From a checkpoint of a small transformer trained on Wikipedia: paired heads, 567M tokens.
Each number is 500 + 50 x the weight over the matrix's rms, rounded and kept within 0 to 999. Layers, rows and columns count from 0. Numbers have three digits each.

# down: layer 3 MLP down (transposed), 1536x384, rms 0.0551, rows 1451-1535, columns 336-383
# up: layer 3 MLP up, 1536x384, rms 0.149, rows 1452-1535, columns 336-383
down1451:547550564490437482475463475518566538531525532516428481477504500471583504501497491529390522454521520499493477443429464438577532524571499539501476
up1452:530496509524389428485513488537533473528473476540524475500478459468450502488455510477517520468394532558557528538555563530483448528576528448478505
down1452:453462505487493471464502545489455481516518445501534485535513502586494393513537484432511522535505520550526506495555503591521472464554491550457510
up1453:437502521568547488565466490571512509459501496478455513607458502502548569459544494474561517602418442575484472507502588484447528546528521489515590
down1453:457498498482518563548550516537500550507496528415471505562527480499512537465527504491596463419471542468475439480509498550551406459454501431511465
up1454:424494483661509464514577499543446511553524586502473494506453453436544497483411437518423519534504492450536496504521462466507556470473513447490457
down1454:505546511520508540526461462454531553559519517565529535579566518482516588497597485497482379585612499522529480494508560439548576505523475471486558
up1455:542502447473522488527454469520465530553494442466521500543431553537478556535507526516531464404510510461439515535469472440406507502530364497485541
down1455:475554543563645530517504496515444501581511400445520485506496570458469490486540543502550577544480433490471520549543546531431537481478471425462564
up1456:555467578551478473526521526355570459397498477555508471555571449477517423430462485503442599538488532465532424495584548401486439448499390458503528
down1456:452484547482466501465522492445506619437462492507506464483556514558462549513469491444519641540580553560534509610481460503327478505457429507474500
up1457:532473533483500480442451522430518519550566481431437552446486423416496495505548518513504506466448514508434585500422488483606432490440504526530497
down1457:496497556510514520519508502395517483402514540480562468395516497515522524509430593512690552547541455487462572461468447466449548505496452463596531
up1458:459396634587439521434409515395547494561526497495422493425475531506498442511534482491504571474550580553439446529564532534509451449461406506493514
down1458:516470404525471487525478550436376527492530527554502524533557564500503520458556459480470576440496458449520522589575475361527437482485559510496533
up1459:483458554564385518457506452482485489523430564545444541547546455544568494477501548467499543466534470463507464442554525564477467447422527497484492
down1459:490568532502543504470527445494480494475596439663420494468512546423471534498530519544514395445554449466477429495510514522523445519523492470504479
up1460:434525578467396466533467401511493489495556513564488509428509483485492575586555539476423556506430528501454473506493508420470528467525446533524550
down1460:588415525496497558531522487457607458547532439454585527496447459436618562392552578515561503474469489517454438536441533568451554397549416488505539
up1461:474525584491470555626514422473460488446439476458436474547522461465426547407491415405521444620493523546541455579432511485558478524477422500526591
down1461:543546514539578400484392447429464545496528421549561498430539501488595539503500402454524516537439472526421500499472435498492534478459513493557597
up1462:547554456465495532538511484537487528494494628525491576595585551618553434548504455437492584443521509575429558529411568419480524556546450551509518
down1462:484339401566528426438515492472497433476468472563399516517441536445537408566513454449558600436489461433449401510430611548567485453488538550418595
up1463:532539480596481474522464494539587526496546493479527560536436511501521506428498525497613580476464437428532462466465484445524449397418506533518483
down1463:461468540602463557487379519486633608503595466513475505509389613454435553496516582457576549567509522429517547552526495481444522422446473443588415
up1464:479554463546519566560564426407446453534522430563532492422446467539600548448398556570503523452511528560550467559457455540555544469447419555525470
down1464:454545400520563557494502499464420513546500476461486435509548417535552460514424547542468463471516441527438422513427499432606602432548579526485586
up1465:536515539592491462503553532434458485474520463392445550446511500479485502522445417501463601422408499434522620579545415514535460561464489540520499
down1465:470484534425567533445497555515438503490544483548539474474554509528566531361437466516463531587435572499502503485538444407564516469428412524505580
up1466:375403523502471526411518446497567512475474620529538550490520443503537447468616459386424553474519424444440494415634458542508425445505517550573622
down1466:487518499477533647535564520614511495493517556450470602457507606442476453579563522511464538408550532532382519582554555417444495616475545482499518
up1467:475551465473505520507497512503469512504621473519395479510602475459462534456453507493547489510519439408452599450505541461481493427440519449509478
down1467:553485528477536483511524478540525542483500471574280459410448544554589488436596413484418515558488431467428587467461579424502496553524576475471424
up1468:454517486472449418437510549459486456465605511553500467451603498506513469489538435555528526514541539507494520438506445469519478453477502448471436
down1468:462501499516523521390454315462544554479556598612514551430469425453481450400431399518563544588442531557561486516438573485536420499446486553470527
up1469:473339564503552517498568461472521470552480542522512464509462568491436553463488532493536458474480612569461401524468525540454534485420432477461437
down1469:528540453523551459489520481500458413559503594540479422476424446513508575447491593428545504517530522554599472529417404568493470444420481429622522
up1470:467568477504475487601554507482557574480547474468587485496593484482516593475487511556525536501495516546521451488484497483484567465538467526510431
down1470:589461451485553495514487456444479487472506573519561429508501479508460558527539523475550474467519488482408459499592465448545476485487493451445493
up1471:545481490467482495490533539500528511514520487446479525550519523510511413457500526512474513511532464559525437543419465549462490483607536442497492
down1471:450476458480445519495542489489441529503498444479528545552515520555493510562542419456531468460492509500482481535460580546478554513454463466451461
up1472:528438416441535404580513513546538464486487431433522450509508526558500570451529495542510453515532539473452474523481490481440429505521481406481621
down1472:558523507514484554610495505552558641558472497424530542536457573523488592511517531523494614446538470513382418472443526424473430547560449455516582
up1473:532486536516595453501582591450445418533550515374499484482596480555579498489500496431425424476558514467382524525545558425563545468470475508611428
down1473:560522510558528577548431546591563502543546438497498568554602471496515468596480444566474533458503573497456430563477521596498514508412571526551486
up1474:484548453580543529501479460496491519444443464464533455541535435538546496411421485527542532456528475417466553489549454481470484484589448445449518
down1474:397550477478479558458491475454518536523555443572517548509506477562417597546592529493509499480455499476453524496392430474524414415483533534525525
up1475:427524523478394385575429492443511549392504481578462513559506526465526504448469572416522458426529382467536476477510513487519439509517496542458419
down1475:457418528545441448596450422529472462498501567497492512518522549469477522361523488443534493535433438515543514500466532576522485427527503470490555
up1476:573502455537449508449484500527567520526490545498455566585520481496483460472467456543439500511524543435508491472450510532534537537479534480520509
down1476:548537573457592623539391603489517565479410455481509509575488570508511635423495462494564486578535596489519536544502477517520494545491546516458504
up1477:559533505676529538485562558496428513440509474528417478512488488506553474530561503498506485445455522506538478513480479460403501561511494401486569
down1477:468557506439516438456453547440514550431502485466432493434470481558622539557492466500550513442607519467456481492508506491549475525519512520488467
up1478:446496466575409498502485507491527521454578508431490492554508475419511482451513482520459466456509457571489597544499471469510543524421448453513557
down1478:486489474439470454557523506471541522510449467475419492488458517448525518451520487546508426522563495545470475498535454422490415458513479506447508
up1479:495567521426493487487486513428615539541473466510585500472506461448499552523545457434443445512523427511553504539464589455541456486514514467473440
down1479:511536477486572517540485508427421456590454488546530541547553448439528495521516456442386571519470412567502519443418542456595548535415498510529480
up1480:536496576575462496461486517561457534414558492467460550449478449577437487591551555526497522499501439468514495447551516432466571498540418496517572
down1480:458475395524505447459480499525498541597480440553540447557514548466460490584397570560570501444516394464527475545515555492490529495495456496453392
up1481:528523478421532508515513524505486475525495496490464504496550602494528435451500581456499578460586633497405473471407495553466514370523405480468491
down1481:476464567528495508451460578600562430490548461456482569369527502545552509491527512425572466471533543471429546550492441486464497522469466537452563
up1482:558547601556497513503589461390531534525464549515454461544449445508470564514429437426515459513506533560565463610508428517523431477469496427492410
down1482:560570480507504483469451480565556601549421509592492555527595554524495620449501473393572500585550367463473360449574503558502383563457512581514578
up1483:536581458456538492557572571492509539528599554421509591453498450570618425413465440381567562455474509529520416524528579496537478524490436550502535
down1483:392485537437383540439524476465469560463431429520522398453507460551466452471519504577451459550482550494572496471425478428524460594571504414560510
up1484:545527545511570470477467533452506432523531492412581484484526516503528548530540539427567479526569483412375458507436424480397523438555550467536494
down1484:506474496477560497480380462472502510396395507511486463478508534502500484580481494461555478565529500578479454510600506438470533531566610405571482
up1485:463502509455530561537479443464575425506458426484486526504406555468538521503504456545492496525414564444508547496499470564508442531521545593465422
down1485:533366487527466633456372535593473528440484665571592517563641519479484429508398535491386505550542527532513648552512564488586505446559460520531363
up1486:537418475604501447480514563524499482425457534485496482609596483467520513533524505444550531506516424406471505495551449439414445509504556439553581
down1486:463527542519529481428524504436495483460432477535443599472503489529452522544518548472438515540485536512482481509494500452517524492422522495520522
up1487:467499476482482506534502533441435425527509515452534482452492507641411457424553521463538551493502535517546559479542471539519467566456550520536475
down1487:459436536585495486481523483563423392392453494501570561536462397500492508586515448504479521542582432472553547466517656465418479500382527508522510
up1488:495519546520499517436533553440501498545551535454507465425480457483577459582515477510532463465479491549489581513521464485515506477516446554419537
down1488:483387550455463524576484479527479526449520487459450422448494635572478498454467416535519465395442473554396476516432558519528533536490522468496443
up1489:444523484419553481563479578501536505434454499497491538495597481564497424435518481482558485466530549442533521477546560469526555572479539513487561
down1489:523544516444569615492521482515620535494500519443462509456396510523544451483430459463564480447481566500458438391561619451356435539476566457513488
up1490:451494503473541523613435554420479481521513402544542484587570556551526551547559513555530509638487485490516462426469461501478431506500501505576438
down1490:538475527403478465462564477497533410506504439471482449506486425473466541529492501500519486440456499534473527508499528517474477443502493516526418
up1491:525467522588470408482518525430508462471470590517546512473532502527480520493545476432550458598494555504531546480495551510509521534553437521532502
down1491:572526489513500551465465482477504479513514441511441549458475521481487545465456479489521497542541539509474550550547377451496501465519499441443473
up1492:495520499477561485492504458551584612427452500504504511454496566544466511469586527465499493495496546501515589565528586491484521514534479555503489
down1492:447493536506446469493474465482575602485503491599588557582478540493358442492594519494454541478601457397546573509395519560425497421587486514537587
up1493:513474477501511465519453534474465496478454552462550492481482516501517433484448441498476467491479540521517459451547457323449572464489509472492566
down1493:484514499478531489525503551500564525526524526476473546526465521497543555603502496546487534530488544528456563522546527506492518515506619527477542
up1494:451468475689466535506442573427468472447522565406498552487510447501478552503345561441388554511487424531516484519567407438445574455518539527529475
down1494:547537556455532512594502541559586376551587557517500488496500492513528420512440507569477520435502553595529481500521546518536517530562399545587526
up1495:574514472575508506642607585442466415428447430403425479535520449461543464451574514511505533533441466501477530516533460610513425525483527519485488
down1495:511548494442488543579454465473551481489435537479557542479599534583450430553564498389551516436523475452594477419491592458547509433422460403547514
up1496:509494558540559466494521445461461522549495496465462457541525499489542588522391522514490499489508461489471518470521435512503460485453383446457529
down1496:392529506477508531468583469513494514485460531493459526456470414464579644546452498524476515487582595513411456571492457488503482437545529431511471
up1497:608500457491427599481553518562481587502574500529436529519504499577450501572549470508458491459460480535432408551509491500545547507510550497478480
down1497:495525506500467514545512502493425515527474519455595509473388446455497461516468469573501431566412504561506465534510487499537385497443490548472481
up1498:490528494456563550496543511501547489467457585473513520429491521524412527555560541496458526450490561550540582481512540438495452493450509558399495
down1498:478481515528499441441567580566466445453544560577529436454500448586444431428398529546576497507456555534432442484456418463559537495487417544505465
up1499:488547525484475515445516483483499502511487550501454460533450469472555595499642490518526527520565582431541474528523503514463482488484484532514446
down1499:483522509539485478515489609466523514573545499540430392475432458482515488598467539457455570519475646421508446479491495513508654473565556491500508
up1500:488442525491536506544572535485465576410424505544505546523502466493486516464568576497525495524522504564541670471551545308493545501459471550518650
down1500:561555512540476484473495575529530443517472484522552500453505503526472534476568490426481466402502542447516541566413546546497399526597464472566533
up1501:509493496554358410532503523471453462483502473481467521487493590550450469535530485466471551462464428516507431559504531422440470527527521419516611
down1501:447508508398383490514521482372494581521507572457491528474459496495551522429422452535490522434526489497493520493511494513483479486497400493480467
up1502:424559430495426445593480473490466573458496530514561489506550462567518376523564527443478542498518382505368453444509445511461397445436468442504493
down1502:469598448481453561496443543573527512501525469506471541459527461487607458479499535494522504559557476452517488368471472466495527530430461432531457
up1503:530510553485560560487613428537519527537475438476439459434515542474489473625495512460458470472554472493528583445511476509485514464491534355545614
down1503:497553496523463554529475484483444422403475523644548611489462550450465506643517494403527456389441540445430546633502396489485569503548643519476568
up1504:446596492494463430562485494505503490603496496467471571491469522483540541427485515325346578443562550418535537454489457512480543606540530543389416
down1504:543524633463481470435463523481532580473446568448461450520527501449521455541495491523496410479542486543458521540464525516462450482514513487486520
up1505:584415485556533516449469417468512444547478486525594504485635567432470438461477461471529588503531525479514443460439561482552477490523462416491413
down1505:478568540569523507565543503485475488507584433430494569428500470532470499454500448535512544408520527547463619441498413459506515433455477517470481
up1506:488525438492426515586466472512512582493497500524516468539538468514503439546514507491504505560486522539488507473473480488458442534512408444485449
down1506:576458475469519539462509499476549508509493487578577455411484519525517513482565489537454492508502573453567509488545556499517560483472596525506499
up1507:447392489523467404514468509498438608451621488512520534542557428532465557477499519419509545421421552369518481398604508471543480527494471548512514
down1507:381474459498541452438477443485496534510457484479541594487446503558534423484498533429440563474518422482527435522528517509500403496511558555589532
up1508:540463494481487376491545513461546588553451524400528568574562477509568476494539504434481561498508463548515429521545468470557493569449477510503493
down1508:455545455480482484504537369555442527548522506517483440475462480526482441563499465501445488540548461586477496492571588521552513529543458428525535
up1509:528489514423564553468491559560478588534481634469453493485483469570564436523543554497507561542505512539503448475526500552515433476475465490525527
down1509:503469501516456553487497420464384508491482515370560541537545493600476448515577554552467513484455492539519463562517467500439520582474548558482579
up1510:480417581510528579529492417445469487446528567532516409504483546538496510523550431525501599440427558470583431499478452524531544493589477489412551
down1510:559547472468471491434564472459537535402485517575510403613409487499509466442522582521472532473497569464540504442521476503513511440586436541445501
up1511:530449660522459449475470543514571500491510512525478476605457406457543475453448480528471561521489531558488528517496551470533489432493553571353505
down1511:438528573478455457504502563548491471455628576588533532549461541522497455546492538527362497524585540533496441523590450531542496425501504544506481
up1512:531499537537412523469551544481482456454510480527507542476492454435486402538487519548480477460447593522430409379499472570542546495489461544543482
down1512:517477462442487542471507442479514418393438438527538554450471510479487509533530526563556437516525453488492485481461563463586470491476475404478517
up1513:560408438478517432615597531409480505460482496560485511515511552536461559549520456529393546492503339496474597477547393499575488431413496485448554
down1513:519451515431503525523536499394507538438490578438604457565540519441475471455497488448571441553536458540534484374505574542493458541589531526521445
up1514:541558489469521545565482437479409535492521510490476421497585459500506527464537480433555510481319460465547575480543548424493568398410493485524468
down1514:449557508522474480465469406565506396437476509504448443532553557543471511424543451397472416479519566574550560563558504487427493539486402400549411
up1515:450441549508545449431549515521474501559521490513497510455557428507479569527482452528456529487576436493510480540568476522537337514502564552562448
down1515:493499510483480473493418529572500580572410584479508511414560480519558601508475462545502577435443532510519450541604382542501475495484542570490549
up1516:447543437458514515548450540485469508529395503537457460611475576523534485504423559558388513503407507541593478512395462479533426372557512485492527
down1516:471520488552528538477551473493548459505459411552560396402574378446530501490488504599498585633529507559517568541463464528574486445499508470506532
up1517:512499475437504414515541528537527512439454523479543534461474469602537513542454413486502561443492502390464513492523473529550546519502516422484437
down1517:437539439446492459581493571505538388464521410418499480557484452434534574542517487536413484479460459527525504547506516558500535573459427485425483
up1518:571438462615409477591434497493480432465496468476485445493501446502426533540514371485454545507502582465416544451525455440399504403554494482545565
down1518:546433447427580519416498514558445441506454487543476520492431507500424431532509545527446586377524521458437496493458486549424540537501488476517455
up1519:528504442445511616545480533531458563468546539400418537499492500579539522619576478419554571483417400494424557474474451547603572473526464433528540
down1519:527485449487537457421458488488401524447491524562543517478421488480500559418433547466479562519503483432507509544528606498475511428562460530529450
up1520:635571516494496423506630480315518422463566579569509517516494462584522566449527483513408483459537512496464510554463429510549381489542527523619497
down1520:547567529516507535481476504585542520533486530554498552430553535564455521460542542455419492423478538386551570482535540517469554480451506441496492
up1521:489430440485434545487561488490504580402499470397435467394579538608492528531586501538503500481431521447602452539557497542415477523522483427438517
down1521:397504480514383554469506443497504591420459370534454468599585502448436562483534511468480452514499519570482456458501422518560498589510553579459537
up1522:539496502518462427481468530528521411509487483387436546536480506547464505460463473514489470543493467544496511528420498522565556551532432535419381
down1522:480625499567573470553421593539620487505511452551527488536518451448500520483501462404603496547543537505447561509541587540447513451562483366450457
up1523:576516496545477526495495421415571614553381476464415481525417594576509541566492522545500480473503454530498521452469538502536492411406522597537536
down1523:499593484466511544612556540453573525475564460490555502515435455398564502602447587502589345517416515485533642453444540397507439544574527531546492
up1524:511552609623491499470505562533482553533469489477492481558517516446526534404531494532433473441512495423442533505503525469464461517468530522486565
down1524:525422496496465507478534555553453465475441560485482561525560452483480525414528498533422569498468493470493497549520509515421505439548446463532529
up1525:538530623467504373655624416405477509495650510484456375539486512537503476528516590605511471468580442419530593481556455533490384554509453548537465
down1525:475454518513468520455552470517471520553513578540533421586530479506456442496438586518370428468394548483538489600558504494432487589511454541370421
up1526:536504529446437568525444516539483497465440425498453522495447514556476558449465459459490488548528497487458594370461510563528511470424457451421453
down1526:548404452482627523511569510536491568514523440572518524469570605456475499445547468544561523496548508460405487538490459525458506518453512381469519
up1527:447563486539504409653569511479562585505479477571382452509474512471513541520479443433549499453490500415434520486499375629444498427494436532626503
down1527:481465546488514471473439602471513501441496561488466455536474560502571555500516398575456473496493513494569452517474446456427550420493528513489514
up1528:484561469454532510481470448494612530555468643474473434435512445576491497631584479505518434499550407465555462529527497496486489546540556503473541
down1528:563518463465596440524533506494506479550564498513484491467475493431510525482534431429519516522539435458491499530593519528530576437566588541485570
up1529:513497663561542527488450399516529477539487480348560558441498461586542486507573523422408514505434478548523443551521608517434540532481527559529449
down1529:491548480508585475508470483476508465577547531524561528538547361490464358634559392523415629484499541488553570488507455492545537469537520532504475
up1530:568436517463519448468484412530488591495489546500551521523414610531424542553507530525477423445480572537558444515475475498480418484538481517504490
down1530:660516495529444508508559525479485495531563508558447509486514549531508456513513457576432637474554507506518499613466552611385543614496433520464564
up1531:519512524485402459511490524510511482345563506548595566543552456550496499416479577514484543426484506472499532477499466565495471508443524511505462
down1531:477449457541543502499499565473532582467430586559538425562531554504341486560499434455439427489472448479555544540440511450457498480559482492478549
up1532:415518563568503324564490525381594430445476482499466538463433493423497577509443505514529451514435440367354484480379364390525558438503490501442554
down1532:384448460570521495498455446493499553538438460506507403582485368615414447492468565506532418402519549503491655484572529526550514490615620519439601
up1533:453399488442479532599558442456459612604459640522534520441485542560498534495485555437539628466495457529457522520446576569467479498503482475508463
down1533:501524548474622443438531481449506449426496453534521499485468447575505436493519591466497432473533538463489514471522610495552367501542517434457509
up1534:475534550545593391444511550421530436429506470458493524457551464524444482538556511500505547444580579482473515568566498408488549527550444523463486
down1534:476560450506587422501581560405556400564410556449536415469483468518502463491533411517551554492583524540507508420525490394580523508464397487575531
up1535:578569493573405495556536561399471455466493486490474507501480577458432524486450468489481523457490484500485453512513573494428561436505478520545590
down1535:472456458422451512440507564567506538497545471545496524498494494505543472503453570503456567474471478502525537506501507555540459468507553587461550